Weights of a small GPT-style language model, trained from scratch on English Wikipedia.
Size: width 64, 4 heads of 32, MLP 256 squared ReLU, vocabulary 2048.
Training: a variant of Adam for these matrices, 80M tokens.
Each number is 128 + 24 x the weight over its row's rms, rounded and kept within 0 to 255. Layers, rows and columns count from 0. The size above them is the row's rms in percent of the matrix's.

# layer 11 attention query, 128x64, rms 0.177, rows 0-31, columns 0-63
size [ 59  69  85  94 112 102  81  78  74  90  81  98 104  75  96  82  75  77  84  69  79  78  81  84  84  79  75  77  76  65  74  76]
[[ 96 127 101 153 137 140 173 115 100 101 117 102 158 108 139 144 141 131 139 116  83 161  78  88 104 133  92 131 155 179 131 113 125 116 142 131 180 148 117 137 147 113 127 136 105 162  77 125 129 137 118 115 101 109 119  96 149 135 169 137 148 118 107 154]
 [139 151 104 145 159 134 133 141 138 112 153 125 134 107 105 141 126 121 116 118  57 145  64 151 133 140 140 140 136 154 111 100  92 152 153  95 135 148 102 122 150 129 145 131 161 176 111 121 116 133 101 160 126 103 122  96 112 138 191 121 152 106 157 115]
 [139 112 129 176 142 108 139 138 129 131 153 108 112  87  79 141  99 109 123 106  75 161  71 164 136 146 135 151 135 117 112  77 100 178 145 124 106 126  93 122 144 112 126 145 151 152 132 147 116 135  99 153 131 117 135 104 148 109 170 138 148 113 135 108]
 [135 136 159  91 141 139 103 130 160 152 102 129 120 155 161 118 173 151 132 148 128 105 143  85 145 131 146 100 126 155 126 140 158 138 111 101 130 160 133 114 131 162 182 118 124 163 100 135 122 103 159 126  94  95 109 146 106 117 108  50 129 133 113 133]
 [116 116 126 191 124 106 130 129 119 134 188 108 122  82  87 114 122 145 141 118  99 131  97 171 144 143 123 148 137 104 133 133 138 138 113 109  92 137 132 143 130 101 101 132 124 168 124 131  66 156 120 166 155 137 118 112 131 126 175 147 153 129 157  93]
 [136 121 109 126 130 156 128 136 139 116 104 135 106 131 136 139 184 117  91  94 100 116 158  86 218 127 105 146 146 141 175 131 116  86 133  87 135 149 135 149 132 152 121 127  95 128 128 121 147 148 112 126 110 139 105 123  74 126 143 115 153 134 150 113]
 [152 179 120 149 154 155 118  96 103 141 122 167 126 157 125  95  85 120 131 145 113 162 106 122 122 122 164 120 117 130 105 145  74 156 137 195 144 114 106 110 124 129  93 160 139 123 131 141 137 105 107 124 168 141 163 165 153 142 119 150 147 120 132 151]
 [129 139 128 146 109 126 112  89  78 129 130 138 134 146 138  51 121 105 162 175 126 142 160 124 100 160 155 114 141 153 120 128  79  91 108 140 117 113 145 156 144 114 130 168 135 105 126 178 134 134 145 107 103 132 149 130 168  92 137 127 140 105 124 122]
 [137 124 144 142 127 148 112 108 144 181 112 129  97  83 135  92 135 149  73 100 117 187 132  95 149 154 116 112 152 116 149 140 177 127  94 132 147 131 100 132 129 100 136 120 135 165  90 125 108 123  83 108 121 114  96 115 116 133 167 132 126 115 130 162]
 [148 140 139 152 135 137 147  91 151 170 132 127 106 106 133 104 143 105  80 106  86 181 132  94 156 134 120 117 151 117 129 141 163 165  84 135 133 132 107 100 141 140 129 129 107 166  99 154 113 110  84 106 123  95 132 154 133 141 184 129 133 101 131 145]
 [156 135 166 166 117 125 127  96 153 149 158 102 129 108 112 114 131 111  91  91 103 181 132 126 137  99 119 116 127  80 127 146 155 153  87 114 121 111 123 110 157 130 116 121 116 148 124 156 103 104  89 174 155 104 143 139 126 160 187 127 130 113 151 116]
 [105 154 129  81 118 152 110 144 122 119  74 172 146 178 170 101 135 119 135 126 151 112 152  99  92 109 105 116 125 144 136 141 128 110 136 158 148 130 145 135 108 143 139 139 121 102 113 110 157 105 159  77 117 136 105 149 110 123  75 105 129 138 100 170]
 [119 116 148  95 141 165  85 108 141 128  94 152 116 138 169  94 155 138 134 143 131  84 151  90 142 105 108  97 136 147 130 146 159 138 134 132 130 165 128  96 141 174 157 125 138 152  84 135 153 114 148 116 105 125 132 149  98 141 107  78 125 164  91 144]
 [110 132 122 173  96 116 128 127  95  58 134  99  90 148 135 113 118 147 152 117 122 138 143 136 121 132 109 121 130 152 175  92 117  71 136 146 116  78 115 127 168 130 106 126 105 114 120 119 119 145 175 106 166 139 157 132 143 134 109 169 123 155 137 120]
 [131 163 126 144 165 172 142 112 112 130 170 109 126  84 120 130 150 132 130 136  88 144 145  87  86 147 151  79 118  94 100 128 113 155 102 130 152 154 127 145 146 151 164 125 133 132  96 133  90  72 113  80 134 132 139 118 148 157 136 124 139 118 150 123]
 [119  98 109 140 105 120 150 170  78 125 115 157  92  81 121 170 108 120 144 128 101 123 119 147 117 122 101  94 170 156 146 138 162 122 131 144  97 127 137 128 106 119 112 174 155 143  96 120 102 163 133  76 128 127 114 129 120 138 141 171 141 152 117 163]
 [125 153 127 131 108 167 122  99 145 110 103 125 156 139 118 109 175 167  80 135 128 142 124 115 196 108 139 124 107 146 122 160 137 127 102 129 184 124 141 132 134 173 134 129  94 117 101 113 150 160 104 142 119 137 143 118  82 131  87 108 155 149 155 124]
 [162 111 135 112 129 116 142 147 131 103  85  62 168 150 152 138 136 150  78 133 170 166 130 134 108 110 128 113 134 105 115  96 143 104 118 129 156 138 118 144 143 120 115 149 149  89 114  96 156 167  97 112 113 101 129 164 134 126 104 140 146 165 146  98]
 [124 149 113 135 109 106 137 161  87 107 165 111 118 129 135  99 129 121 190 121  88 116 122 129  98 141 162  87 127 166  97 122 154  96 133 150 126 100 129 148 141 132 107 182 122  96 112 101 103 135  96 147 149 129 109 130 104 103 128 174 136 145  96  99]
 [130 101 119 159 106 110 146  84  90 112 129  97 137 101 136 149 106 115 175 154 107  88 122 143  95 156 165 124 137 123 146 105 101 107 162 149  92  88 105 111 104 125 107 115 158 125 126 138 143 126 152 106 167 112 124 152 135 149  94 171 136 106 135  90]
 [149 148  85 155 129  99 142 103 151 129 119 142 107 106 137  94 118 134 176 116 139  88 150 164  96 148  89  96 107  88  96 122 130 107 158 109 138 130 151 145 106 131 133 130 135 153 130 137 112 107 167 138 150 137 132  90 100 139 180 103 173 120 148 102]
 [ 98 137 124 162 139 124 103 148 129 114 126 133 144  91 128  84 122 143  81 105 144 144 143 119  83 110 130 128 109 116  81 156 114 106 141 144 141 124 105 128 143 160  97 137 117  82 157  98 131 132 150 186 157 143 144 126 163 156 131 196 121 114 122 132]
 [159 143 125 100 142 116 146 162 134 137 128 160 114 111 122 156  74 131 163 115  95 173 108 114 118 124 155 145 129 108  90 110 108 131 106 185 114 134 148 107 150 143 115 145 143 153 125 115 138  86 111 124 159 129 111 142  74 137 112 117 106  96  70 128]
 [115 116 111 132 132  91 146 137 127 140  96 122 143 145 130 158 135  95 111 161 106 158 118 128  91 166 107 139 169 154 103 134 136 165 112 148 117 152 142 100 128  95 138 102 185 143 151  87 142 109 174  98 126 146 132  67 119 105 135 125  88 128 120 130]
 [125 112 108 127 122 145 106 128 143 115 161 139 170 126 109  69 130 103 139 146 101  98 129 131  89 144 117 109 135 122 106 108 162 151 132 146  98 153  97 102 149 159 103 157 118 193  95 177 104 122 152 141 137 149 111 181 105 116 115 136 134 109 132 140]
 [161 144 123  97 135  87 131 105  74 114 123  85 163 121 148 111 151 118 121 141 134 128 101 123 104 148 151 140 140 121 132 141 146 128 128 136 176 171 114 114 110 154 164  98 124 135 113 102 147 104 136 133 135 145  56 134 184 128 147  90 137 134 104 109]
 [ 93 131 167 118 134 169 102 106 123 107 131 107 102 125 126 111 142 165 137 102 153  96 113  75 177 109 116 112 138  95 153 123 113 111 118 140 147 106 115 121 135 100 139 116  99 175 123 128 141 173 115 198 157 116 125 135 155 124 136 117 118 165 140 148]
 [ 63 112 106 110 136 111 134 130 146 146 141 113 136 200 101  99  97 123 132 191 148 132 127 159 118  98 112 148 161 138 103 164 135 108 140 155 123 100 167 123 110 121 156 158 133 113 146 153 101 166  99 116 131 133 133 109 126 130 143 156 126 128 132 154]
 [100 127 154 155 153 126  75 135 139 178 106 128 127 107 127  92 141 147 104 143 155 123 137 181  79 150 123 142  78 114 140  97 112 148 118 117 105 149  89 120 106 111 136 119 153 158 127 138 124 115 178 126  97 137 159 152 100 171 121 131 143 142 120 138]
 [144  84 116 144 109 150 154 105 137 123 108  91  80 121 137 150 146 122 146 134 136 144 165 117 168 100 108 163 172 143 120  78 120  99 137 138 120 119 136 115 159 155 119 105  89 128 114 123 173 153 124  95 146 163 142 111  96 132 142 147  88 114 108 160]
 [145 106 105 169 140  94 169 134 164 105  80 132  99 158 116 162 121  95 132 134 121 110 142  93  91 124 139 159 176 129  81 116 138 107 168 106 127 116 140 126 134 139 114 143 106 128 152 136  97 139 132 187 170 100 141 134 129  96 117 117 127 113 115 130]
 [155 117 120 128 137 166  97 124 155 116 117 135 148 129 130 130 115 151  90 128  77 148 103 136 146 101 109 167 108 127 137  92 104 160 133 162 161 151 126 155 150 155 120 158 168 153 105 105 126 106  96 167 152 108 106 122 135 168 101  89 100 118 132 167]]
# layer 11 attention key, 128x64, rms 0.176, rows 0-31, columns 0-63
size [ 60  77 106 143  73  89  84  77  72  74  64  57 123  85  94  74  76  75  83  68  81  79  82  90  85  84  77  81  85  70  79  82]
[[147 131  98 117 124 120 132  70 120 128  83 126 148 127 136 125 118 120 115 154 143 177 145 157 127  82 121 138 128  87 135 133 143  90 129 109 101 102 117 119 129 168 171  82 122 123 172 134 142 154 127 124 163 142 122 176  84 140  93 100 106 135 113 126]
 [151 155 100 133 118 142 143  81 137 121 117 112 116 168 138 133 120 101  72 121  85 142 149 115 153 136 101 133 150 123 145 108 156 131 122 117 117 156 187 135 126 136 103 135  96 193 106 129 127 108 122 101 123 112  90 130  81 137 108 132 178 142 115 116]
 [188 168  75 124 152 140 137 124 144 131 136 127 132 136 128 112 142  98  91 148  90 142 145 156 134 168  84 105 169 118 121 114 135 103 109 122 134 178 166 142 104 109 127 155 160 182 100 113 148 112 129  91 114 120 120 135 118 136 138 123 160 122 117 119]
 [ 83  99 158 139 133 150 138 111 123 118 144 130  87 129 133 134 109 136 146 102 186 127 135  92 138 108 177 157 110 148  97 152 128 108 119 161 136  75  98 122 148 144  91 119  91  75 174 135 113 126 120 161 121 124 104 132 140 144  95 125 113 111 134 133]
 [165 122 134 155 145  87 159 136 142 117 106 119 123  90  38 144 121 136 113 105 127 170 129 130 140 169  92 171 152 165 126 123 143 124 129  89 182 135 158 142 124 111 131 114 129 127 111 120 150 123 134 128 135 129 142 104 142  88 133 108 116 157 142 135]
 [116 103 134 105  75 153 154 196 103 175 149 121 126 125 106 116 137 155 102 103 131 141 115 128 167  89 136 152  79  74 160 134 125 171 116 152 121 139 131 100 140 126 134 110 103 141 139 122  92 123  98 115 112 132 147 130 109 133 119 113 139 146 156 107]
 [137 136 128 140 101 105 134 130 108 145 112 126 160 125 140 119 128 160 148 129 159 129 125 120 109 160 158 137 118 168  75 103 123 137 198 165  84 171 127 146 101  98 114 126 136 161  82 120 128 134 135 110 124  93 114 168 122 115 134 123 147 112  78 152]
 [109 130 126  94 116  97 119 129 112 117 111 117 175 132 136 145 122 151 186 116 143 117 100 120  91 147 144 119 145 125  94  96 118 144 160 134 133 144 127 126 122 127 136 108 117 152  99 143 142 173 155 112  96 134 101 215 128 122 144  89 123 142 175 142]
 [152 167 133 133 100 155 141 105 152 112 155 106 146 168 112 124 122  89 133 120 144 134 118 156 123 140 117 142 120  92 114  82 156 126 140 113 101 104 155 114 125 109 108 153 127 178 114 140 100  83 114 146 145 155 117  97  87 167  86 100 167 141 109 116]
 [142 166 124 144 138 130 126 123 124 131 183  90 100 135  98 136 131  88 126 122 128 120 111 137 104 204  92 113 119 124 104 108 144 131 122 151 124 156 122 127 116 107 123 164 165 153 105 123 107 139 152  93 153 119 117 122 166 140 164  99 173 135  80 122]
 [163 161 114 140 149  95  99 125 160 142 117 135 126 169 114 171 124 150 138 114 121 103 107 173 129 179  89  94 110 165 150 111 121 124 145 151 144 124 112 156 111 111 134 143 150 108 131 144 133 107  72 114 130 150 121 141 162 136 141 120 168  83 108 158]
 [113 125 151 128 152 169  88 141 142 134 155 141 125 145 185 123 128 126 174 135 143  88 110 143 115  99 144 106 100 120 104 132 108 148  91 147  92 107  94 124 131 159  98 130 133 111 163 154  97  87 155 126 106 141 159 137 133 174 125 112 142  93 140  96]
 [ 93 131 155 116 142 151  90  96 126 140 136 156 104 170 171 121 114 116 168 123 171 106 151  91 130  90 141 107 108 129 109 153 138 130 100 154 115  83  94 127 159 174  76 118 129 119 160 156 128  95 129 139 131 112 136 155 112 131 105 135 111 117 121 147]
 [129 123 181 111 141 104 132 131 124 151 126 136 128 112 165 125  58 130 193 137 107 117  78 148 109 131 118  88 127 175 119 149 135 138 165 103 133 117 118 154 114 121 142  97 125 145 141 137 162 120 160 127 139 109 114 125 137  77 132 131 123 125 162 166]
 [115 110 175  91 132 143  90  93 136  72 136 136 156 138 128 124 154 110  91 157 125 136 118 103 123 135 112 140 109 155 114 150 142 108 153 121  87 138 126 138 121 121 139 132  76 153 160 133 164 161 132 141 102 106 121 192 106 165 133 118 105 122  99 146]
 [140 152 147  88 147 107 125 120 124 127 118 158 117 172 139 115 143 126 120 120 135 139  72 102 113 109 101 102 137 148 140 129  77 135 138 152 133 138 169 141 110 105 135 153 154 143 111 157 167  81 132 114 162 127 125 106 134 124 155  78  97 192 133 138]
 [126  83 162 141 122 185 151 154  84 115 152 118 118 123 118  85 133 178 132 135 144 114 142 137 114 150 160 172  57  69 145 131 138 129 137 162 112 124  96 116 131 108  97 109 112 154 149 126 124 130 107 126 142 119 106 105 125 129 107 119 135 128 122 119]
 [138 124 125 148 134 143 170 150 114 138 128  88 129 119  77 100 174 152 105 164  99 124 147 166 119 106 157 142  94  81 154 122 101 103 137 139 107 116 113 152 115 116 140 126 153 113 114 115 102 142 126 127 136 173 137 120 196 135  90 129  90 118 118 142]
 [165 155 134 115 118 168 150 119 131 105  90 173 155 145  84 104 145 120 161 107 142 136  98 134 110 149  97 136 154 180 118 152 107 125 143 129 144  73  94 112 145 139 131 163 112 177 113 121 148 149 120 113 134 111  86 109 114 109 146 127  94 133 140 131]
 [121 104 106 152 120  63 122 118 116 120 108 190 137 124 171 142 114 135 141 130 140 131 139  89 117 145  70 131 158 150 138 130 113 152 172 122 138 124 149 122 123  92 137 146 144 138  92 109 153 162 138 169 104  86 124 166 146 106 141 116 141 116 146 146]
 [101 119 118 144 151 118 113 107 168  97 102 174 123  95 147 131 120 136 152 101 127 109 120 130 121 122  83 130 152 173 149 141 131 149 134  85  92 155 123 163 155 118 125 102 132 157 125 155 113 147  94  98  73 113 155 165 110 113 144  82 107 143 132 120]
 [156 139 152 138 132 147 135 135 115 163 112 140 159 132  71 131 130 124 143 128 104 130 175 173 118 165 119 135 118 130 113 107 120 132 147 128 121 156 126 149 138 128  82 100 127  84 131 144  71 155 166 133 130  90 152 114 114  90 193 151 132 124 116 113]
 [157 162 127 164 122 130 160 108  86 151 100 106 144 152  99 128 104 133  85 113 149 128 145 116 124 120 158 113 138 148 126 132 147 102 188 109 126 124 134  89 143 163 138 109  86 147  87 100 147  99 113 138 161 111 110 153 156 142 135 111 139 109  83 158]
 [126 126 130  97 177 125 106 114  90 121 120  81 142 151 162 199 134 147 114 131 114 112 115 131 116 122 108 103 123 113 158 115 120 128 150 102 132 125 150 126 146 125 163 101 197 122 134  92 145 103 136 127 113 167 131 116 162 171 113 112  91 137 127 108]
 [118 153 135 139 128 114 120 100 143 108 104 142 130 168 107 121 107  68 131 104 128 105 141  77 129 163 108 157 114 148  73 159 130 103  91 141 114 108 117 154 175 117  89 129 164 148 152 131 168 106 117 101  99 114 124 155 133 131 141 156 143 146 138 111]
 [ 83 101  99 113 155 154  95 130 121 100 105  90 100 127 101 152 180 158  89 167 117 127 140 119 132 153 131 101 131 131 129 143 138 128 149 131 129  99  96 104 139  89 143  91 127 112 104 136 131 140 148 131 104 179  95 153 128 175 103 131 132 106 162 114]
 [153 149 107 108  89 156 132 138 140 161 153 148  86 109  97 122 150  76 192 154 141 121 129 138 161 134 135 137 117 139 127 127 158 139  93 123 112 153 143 117 102 120  88 161 106 174 157 141 126 121 132  95 125 138  99 100  98 113 108 119 179 124 125 134]
 [174 109 146 151 165 106 149 129 123 104 117 114 123  89 146 141 136 109 200 125 137 130 154 147 123 157  92 150 127 147  92  96 117 128  90 145 148 116 129 140  84 131 138 134 123 152 135 142 154 132 133 148 165 124  99 111 106  96 128 152  67 163 127 119]
 [ 95 144 115 132 180 114 114 118 126 125 127 120 186 116 129 126  96 115 104 136 112 141 123 123  91 112 101 114 126 140 116 110 154 149 130 137 130 143 130 144 157 136 101 119 180 110 122 140 159  83 121 113  55 129 135 145 191 115 159 132 167 141 112 142]
 [141 133 152 144  92  99 163 178  91 137 139 115  88 140 146 114 127 136 137 155 141 111 125 128 149  92 172 114 120 123 173 128 121 146 133 148 136 107 163  70 124 131 128  78  74 126 157 103 142 153 133 163 144  94 123 105 142 106 109 141 116 140 120 111]
 [166 118 111 134 154 110 196  91 103 162 103 151 120 151 136 112 130 146 150 125 113 114 126 127 169 118 101 161 137 144 142 127 130 122 126 116 110 131 155 102 166 133 156 129 166 136 156 149  92 167 104 128 117 127 169 125  75  91 114 108 125 141 120  87]
 [137 154 110 152 140 134 140 138  93 150 133 160 124 180 136 105 117 136  88 127 100 127 149 147 135 129 165 156 102 102 111 118 131 131 178 128  77 113 164 105 147 134 120 103 110 121 136 109 169  87 123  68 133 127 108 170 134 149 120 142 163 116  97 135]]
# layer 11 attention value, 128x64, rms 0.206, rows 0-20, columns 0-63
size [ 78  87  84 102  96  95 106  94  87  96  97  87  84  80  85  90  95  91  89  85  69]
[[102  68 120 144 130 118 169 120 110 156 139 127 131  93 133 169 137 166 122 130 153 112 127 151 117 152 131 134  95 118 129 192 155  99 173 146 117 111 114 102 130 137  96 101 110 124 151 162  98 100 132 168 106 125 139 113 114 120  94 154  99 104 121 110]
 [139 103 101  68 149 110 133 133 130 147  79 130 112 135 117 125 128  98 126 201 129 122 116 161 113 111 118 114 171 157 155  74 126  81 141 143 159 140 150 149  97 142 149 146 134 130 117 117 123 182 134 116 130 107 126 128  85 140 134 122 150 116 133 116]
 [ 82 116  93 107  80 134 127 139 142 116 185 153  99 141 109 125 136  95 140 155 101  89  96 146 128 128  94 112 128 126 150 147 129 178 107 140 141 115 167 141 134 124 136 106 117 144 129 135 161 131 133 102 107 132 129 189 134 189 115 146 126 140 143 114]
 [136 166 162 116 132 122 150 127 139 176 126 114 117 107 134  95 119 122 134 144 148 148 150 159 119 128 105  98 112 131 157 193 123 165 106 127 134  89 108  99  73 116 130 133 124 141 132 164 113 136 134 105 126  96 104 147 173 129 112 152 156  86 170 111]
 [140 145 123 115  98 115 125 142 151 174 119  95 115 133 125 127 109 115 120 127 161 153 106 164 115 125 121 105 137 141 116 187 126 190  89 130 114 106 117  75  62 103 129 154 134 151 133 145 122 167 149  96 119 119  97 149 144 151 101 107 124 115 136 126]
 [140 116 119 116 118 115 109 100 139 145 129 112 170 121 123 148 145 102 149 195 118 143 123 128 122 126 107 168 115 136 122  79 122 175 165 125 164 145 107 188 122 128  99 130 118 106 109 150 162 116 120 115 135 122 134 140 160 132 121  90 180  81 119 141]
 [118  96 107 140 117 148 134 132 101  67 132 136 125 132 140 126 141 140 129 102 120 121 154  98 138 131 154 146 132 107 125 113 110  63 158 103 130 143 135 174 178 154 145 116 145 123 115  93 153 102 126 162 173 141 120 121  78 136 146 152  91 158 100 150]
 [124 130 144 109 127 132 132 128 140 148  65 108 126 122 136  72 121 104 118 161 158 137 131  88 146 135 114 124 134  78 138 212 135 161 100 123 116 151 111 110 128 103 160 136 122 124 159 121 151 109 141 122 166 118 117 125 143  97 127 162 124 156 164 121]
 [142 156 128 143 142 134 132 148 103 104 144 124 140 159 146  68 108 121 108  74 119 127 107 104 139 124 125 132 107 135 112 170 125 140 109 127 110 135 126 113 128 131 146 110 117 121 151 116 144 122 109 170 205 126 112 116 160 101 179 131  96 187 107 108]
 [144  93 139 112 154 125 141 104 124 158 127 146 150 153 134 140 128 131 131 117 156 122 165 135 147 151  85 125 158 129 162 175 141 155 109 100  91 155 124 103 107 116 126 111 113 117 140 123 161 106 108  78  98 107 108 152 178 127 148  76 124  86  99 150]
 [140 139 117  94 139 107 152 104 169 164  71 126 104 138 131 157 130 128 117 168 175 127 107 137 120 140 119 113 118 152 118 158 168 139 162 118 151 118 127  95  91 119 121 142 130 116 157 148 111 129 165 108 108  79 121 104 133  84 128  81  93 120 146 115]
 [116  78 109 157 128 120 129 136 136 126 164 141 121 182 119 176 152 151 136  88 118 103 132  93 124 127  95 123 152 163 100 123 136 121 174 117 120 144 161 135 162 145 119 106 117 131 145 109 115 121 113 102 119 159 122 125 100 113 115  90  70 125  87 160]
 [145 108 120 115  98 121 125 159 116 118 119 126  84 131 125 100 102 131 150 128 115 155  93 170 129 127 169 131  80  86 156 123 122 141  97 112 174 136  84 129 114 137 131 161 139 106  73 141 164 187 156 158 141 124 125 123 122 125 144 134 141 144 162 129]
 [ 83  83 131 106 120 122 149 122 121 128 135 165 128 119 133 144 134 127 111 167 160 120 151 120 149 149 113 128 104 145 185 158 157 158 120 132 109 155 120  95 145 109 123  66 108  89 148 152 147  72 131 144 120 110 141 127 153 110 137  92 105 147 162 136]
 [134 137 136 164 122 123 107 143 141 129 155 121 110 152 107 155 136 133 131 114  80 100 143 112 104 109 155 166 136 155 107  89 151 131 147 134 138 131 141 145 124 145 108 138 134 153 126  94 110 191 123 123 137 151  97  78 121  85  80 127  87 185 109 123]
 [146 134 110 132 134 118 113 122 157 116 133 113 123 111 115 128 127 124 137 157 143 152  91 148 111 128 164 120  97 155  88  39 133 113 160  77 165 154 133 126 114 124 114 136 167 143 115 171 116 160 141 126 120 114 162  79  87 132 112 120 113 138 121 123]
 [135 116 112 136 128 122 120 122 100 119 137 106 147 165 140 114 143 112 136 144  98 142 150 143 152 132 130 111 141 136 139  60 129  75 135 119 116 169 155 151 123 130 114  89 133 119 127 106 160 113 129 103 173 118 132 104  59  97 163 122  86 161 105 155]
 [123  84 104  93 137  99 184 130 105 109  95 163 120 144 122 148 136 132 127 136 147 133 150 116 121 126  79  94 152 141 114 109 148  88 177 109  98 152 110 156 137 125 147 104 110 108 131 160 154 116 108 119 111 133 157 174 168 152 110 122 150 122 158 109]
 [140  90 113 121 123  88 133 100 116 140 163 132 146 171 142 131 134 140 123  51 150 125 153 114 141 135 100 108 105 103 130 161 131 142 172 149 153 129  97 112 174 126 110 141  98 119 150 131 133  75 132 145 135 124 135 125 121 103 148  73 120 113 139 163]
 [109 123 137  94 118  87 133 125 123 167  93 115 100 135 141 145 126 155 125 133 151 136 155 140 154 142 135 130 113 127 154  99 129  91 127 161 178 126 116 142 102 137 103 159 138 108  99 118 126 139 136  94 153  79 160 123 115  60 137 166 158 168 158 120]
 [ 98 176 135 136 139 146 134 141  98 119 168 112  89 147 104 122 118 103 149  82 116 121  79 157 113 116 145 117 153 131 139 100 143 119 122 126  87 145 161  97 142 112 144 103 128 152 130 142 117 162 141 112  67 128  88 162 123 128 172 145 131  96 155 126]]
# layer 11 attention output (transposed), 128x64, rms 0.157, rows 0-19, columns 0-63
size [ 75  85  82 100  91  98 102  90  83  91  94  89  84  78  88  89  90  91  83  80]
[[144 116 121  92 108 102 136 108 116 123 115 126 124 131 117 175 100 105  73 102 189 133 126 132 132 108 141 157 100 149 110 113 156 143 148 163 125 125 130 158  91  98 102 137 167  79 152  98 167 129 113  99 102 116 151 125 132 134  87 117 113 133 103 146]
 [119  58 144 102 127  99 131 142 111 125  98 142 155  99 108 143 155 105 150 145 103 128 133 145 140 158 115 102 145 108 139 131 132 119 118  95 100 184 134  95 123 103 149 105 130 203  96 159 146 125 108 117 113 129 117 160 145 103 149 119 118 119 126 163]
 [100 127 115 146 118 139  85  86 117 126 183 127 122 116 123 131  52 132 180 158 129 126 114 150  98  93  98 120 123 148  97 114 134 121 140 121 111 114 140 130  85 130 115 129 169 170  89 155 146 137 157 107 143 124 136 146 132 152 142 133  91 122 107 130]
 [126 150 126 103 160 115 111  99 208 147 122 142 127 135 127 148 128 145 113 119 149 152 121 150 110 125 134 142 141 129  69 117 145 151 122  95 124 147 168 153  95  81 152 140 160 140 147 142  97 109 112 136  82 112 116  98 176 131 134 121 123  87 131 122]
 [109 145 145 120 169 112 110 117 217 174 131 158 131 142 122 142 126 117 162 122 159 149 125 137 110  63 117 128 146 112  99 113 122 131  94  98 113 139 129 134 102 127 135 143 149 141 158 142 104 119 146 121  80 127 127 121 152 147 151 104 121 107 132 170]
 [146 153 146 119 165 120 110 107 126 133 124  95 145  90 112 140 144 113 129 127  74 135 127 149 142 202 118  65 169  94 136 108 104 150 142  90 150 147 134 121 113 163 156 139 139 128  93 120 130 141 113 145 148 100 146 104 130 150 134 123  88 118 107 147]
 [161 106 140 137 114 154 156 133  43  92 157 136 112 137 147 108 151 140 123 121 114 104 121 106 140 136 145 128 104 131 159 141 147 112 129 181 119 112  90 113 175 150  92 125  99 116  93 123 138 130 126 135 169 158 134 145 128 119 116 133 146 174 138  93]
 [151 113 109  81 167 131 106 122 147 115 110 155 111 144 171 138  92 119 102 101 134 124 119 125 100  76 164 158 139 134 125 113 150 134 113 105 143 107 115 142 118 129 160 112 157 147 171 159  89  87 111 154 102  88 116 124 143 116 150 116 129 150 179 115]
 [117 149 117 123 107 165 153 168 131  95 144 104 108 153 157 140 102 141 131 126 130  99 135 116  83  48 146 145 112 149 155 161 154 119 114 138 154 108 113 107 155 139 122 102  99 101 153 120  86 139 106 151 151 148 109 107 155 118 130 161 152 134 142  99]
 [117 133 145 109 150 110 103 108 141 110 119  68 124 107 139 161 102 130 124 107 174 155 124 119 136 123 152 138 138 142 138  75 119 148 101 100 145 114 119 107 141 114 145 140 165 156 166 142 166 124 112 187  91 109 149 109 154 146 100 110 123 126 183 128]
 [136 121 142  83 124  83 139 164 139 139  91 134 143 125 157 172 105 125  70 129 141 147 135 127 126 118 133 164 149 133 146 116 141 148 121  94 144 162 127 115  92 121 155 108 192 147 146 113 143 120 139 116  73 105 153 113 145 136 108  80 153 120 137 140]
 [143 128 136 157  72 100 126 128  87 126 151  75 153 144 137 141 114 121 152 125 158 115 129 110 143 116 113 149 133 145 166 138 111 127 131 155 132  85 103  89 153 135  80 143 138 116 109 101 175 158 140 109 136 139 164 134 118 121  87 115 158 178 129 146]
 [129 138 101 117 153 137 146 116 162 140 153 186 110  97 108 117 157 128 130 128  74 126 159 125 110 117 134 100 136  81  90 155 149 120 112 133 134 155 154 148 111 159  96  86 107 156 147 141 126  84 128 170 157 164 118 111 126 143 161 115 114 116 109 148]
 [123 119  83  99 128 123 116 143 117 104 119  92 115 111 167 163  71 137  82 129 165 148 112 144 138  89 145 169 109 125 132  89 137 145 128 138 161 127 137 138 106 121 140 118 197 138 155 126 162 111 142 156 129  98 155 125 133 126  91 135 101 142 118 111]
 [145 146 118 134  71 125 130 154 117 125 117 118 146 171 113 120 114 101 177 115 105 124 163 120 149 116  91 155 146 122 152 177  92 140 130 156  92 131 115 115 138 156  94 134  74 115 110 131 135 127 139  71 163 158 143 134 101 140 110 142 143 153 109 142]
 [117 138 134 119 114 105 182 159 104 187 140 136 136 125 105 125 197 113 109 140  89 119 144 138 144 144  95 108 132 101 138 160 101 169 119 118 154 152 119 118 127 155 146 124 125 149  94 102 119 122 165  89 144 132 146 156  96 122 133 104 121  93 108 152]
 [118 105 122 112  94 147 171 151  90 136 153 106 140 109 156 140 165 110 137 114  90  99 121 122 136 159 138 119 105  94 189 119  85 118 118 146 137 125  89  93 179 117 104 100 112 156  96 144 130 137 130 115 156 121 148 141 127 112  90 159 136 142 147 108]
 [127  79 110 106 155 108 145  99 110  95 132  86 148 112 115 164 133 131 114 138 170 153 103 134 137 141 102 129 117 147 134 102 136 121 139 113 151 149 129 111 106 156 150  81 156 163 124  90 158 137 110 146  85 135 158 145 158  84 156 102 111 156 160 109]
 [144 151 121 159 114 132 146 131 159 117 124  78 124 125 146 160 130 145  75 127 147  91 126 113  72 126 151 140 118 131 137 112 144 107 144 131 153 111 114 142 124 155  94 169 168 127 145  72 171 145 111 158 133 109 118  72 138 133 104 104 149 147 132 107]
 [133 109 116  71 141 135 125 171 130 115 112 152 150 105 137 163 133 161  86 121 106 134 112 144 138 175 145 161 143  96 138 163 119  98 128 110 135 174 153 150 136 100 103 117 131 193 141  91 125 100  94 111  91 108 115 108 122 132 151 110 123 138 126 132]]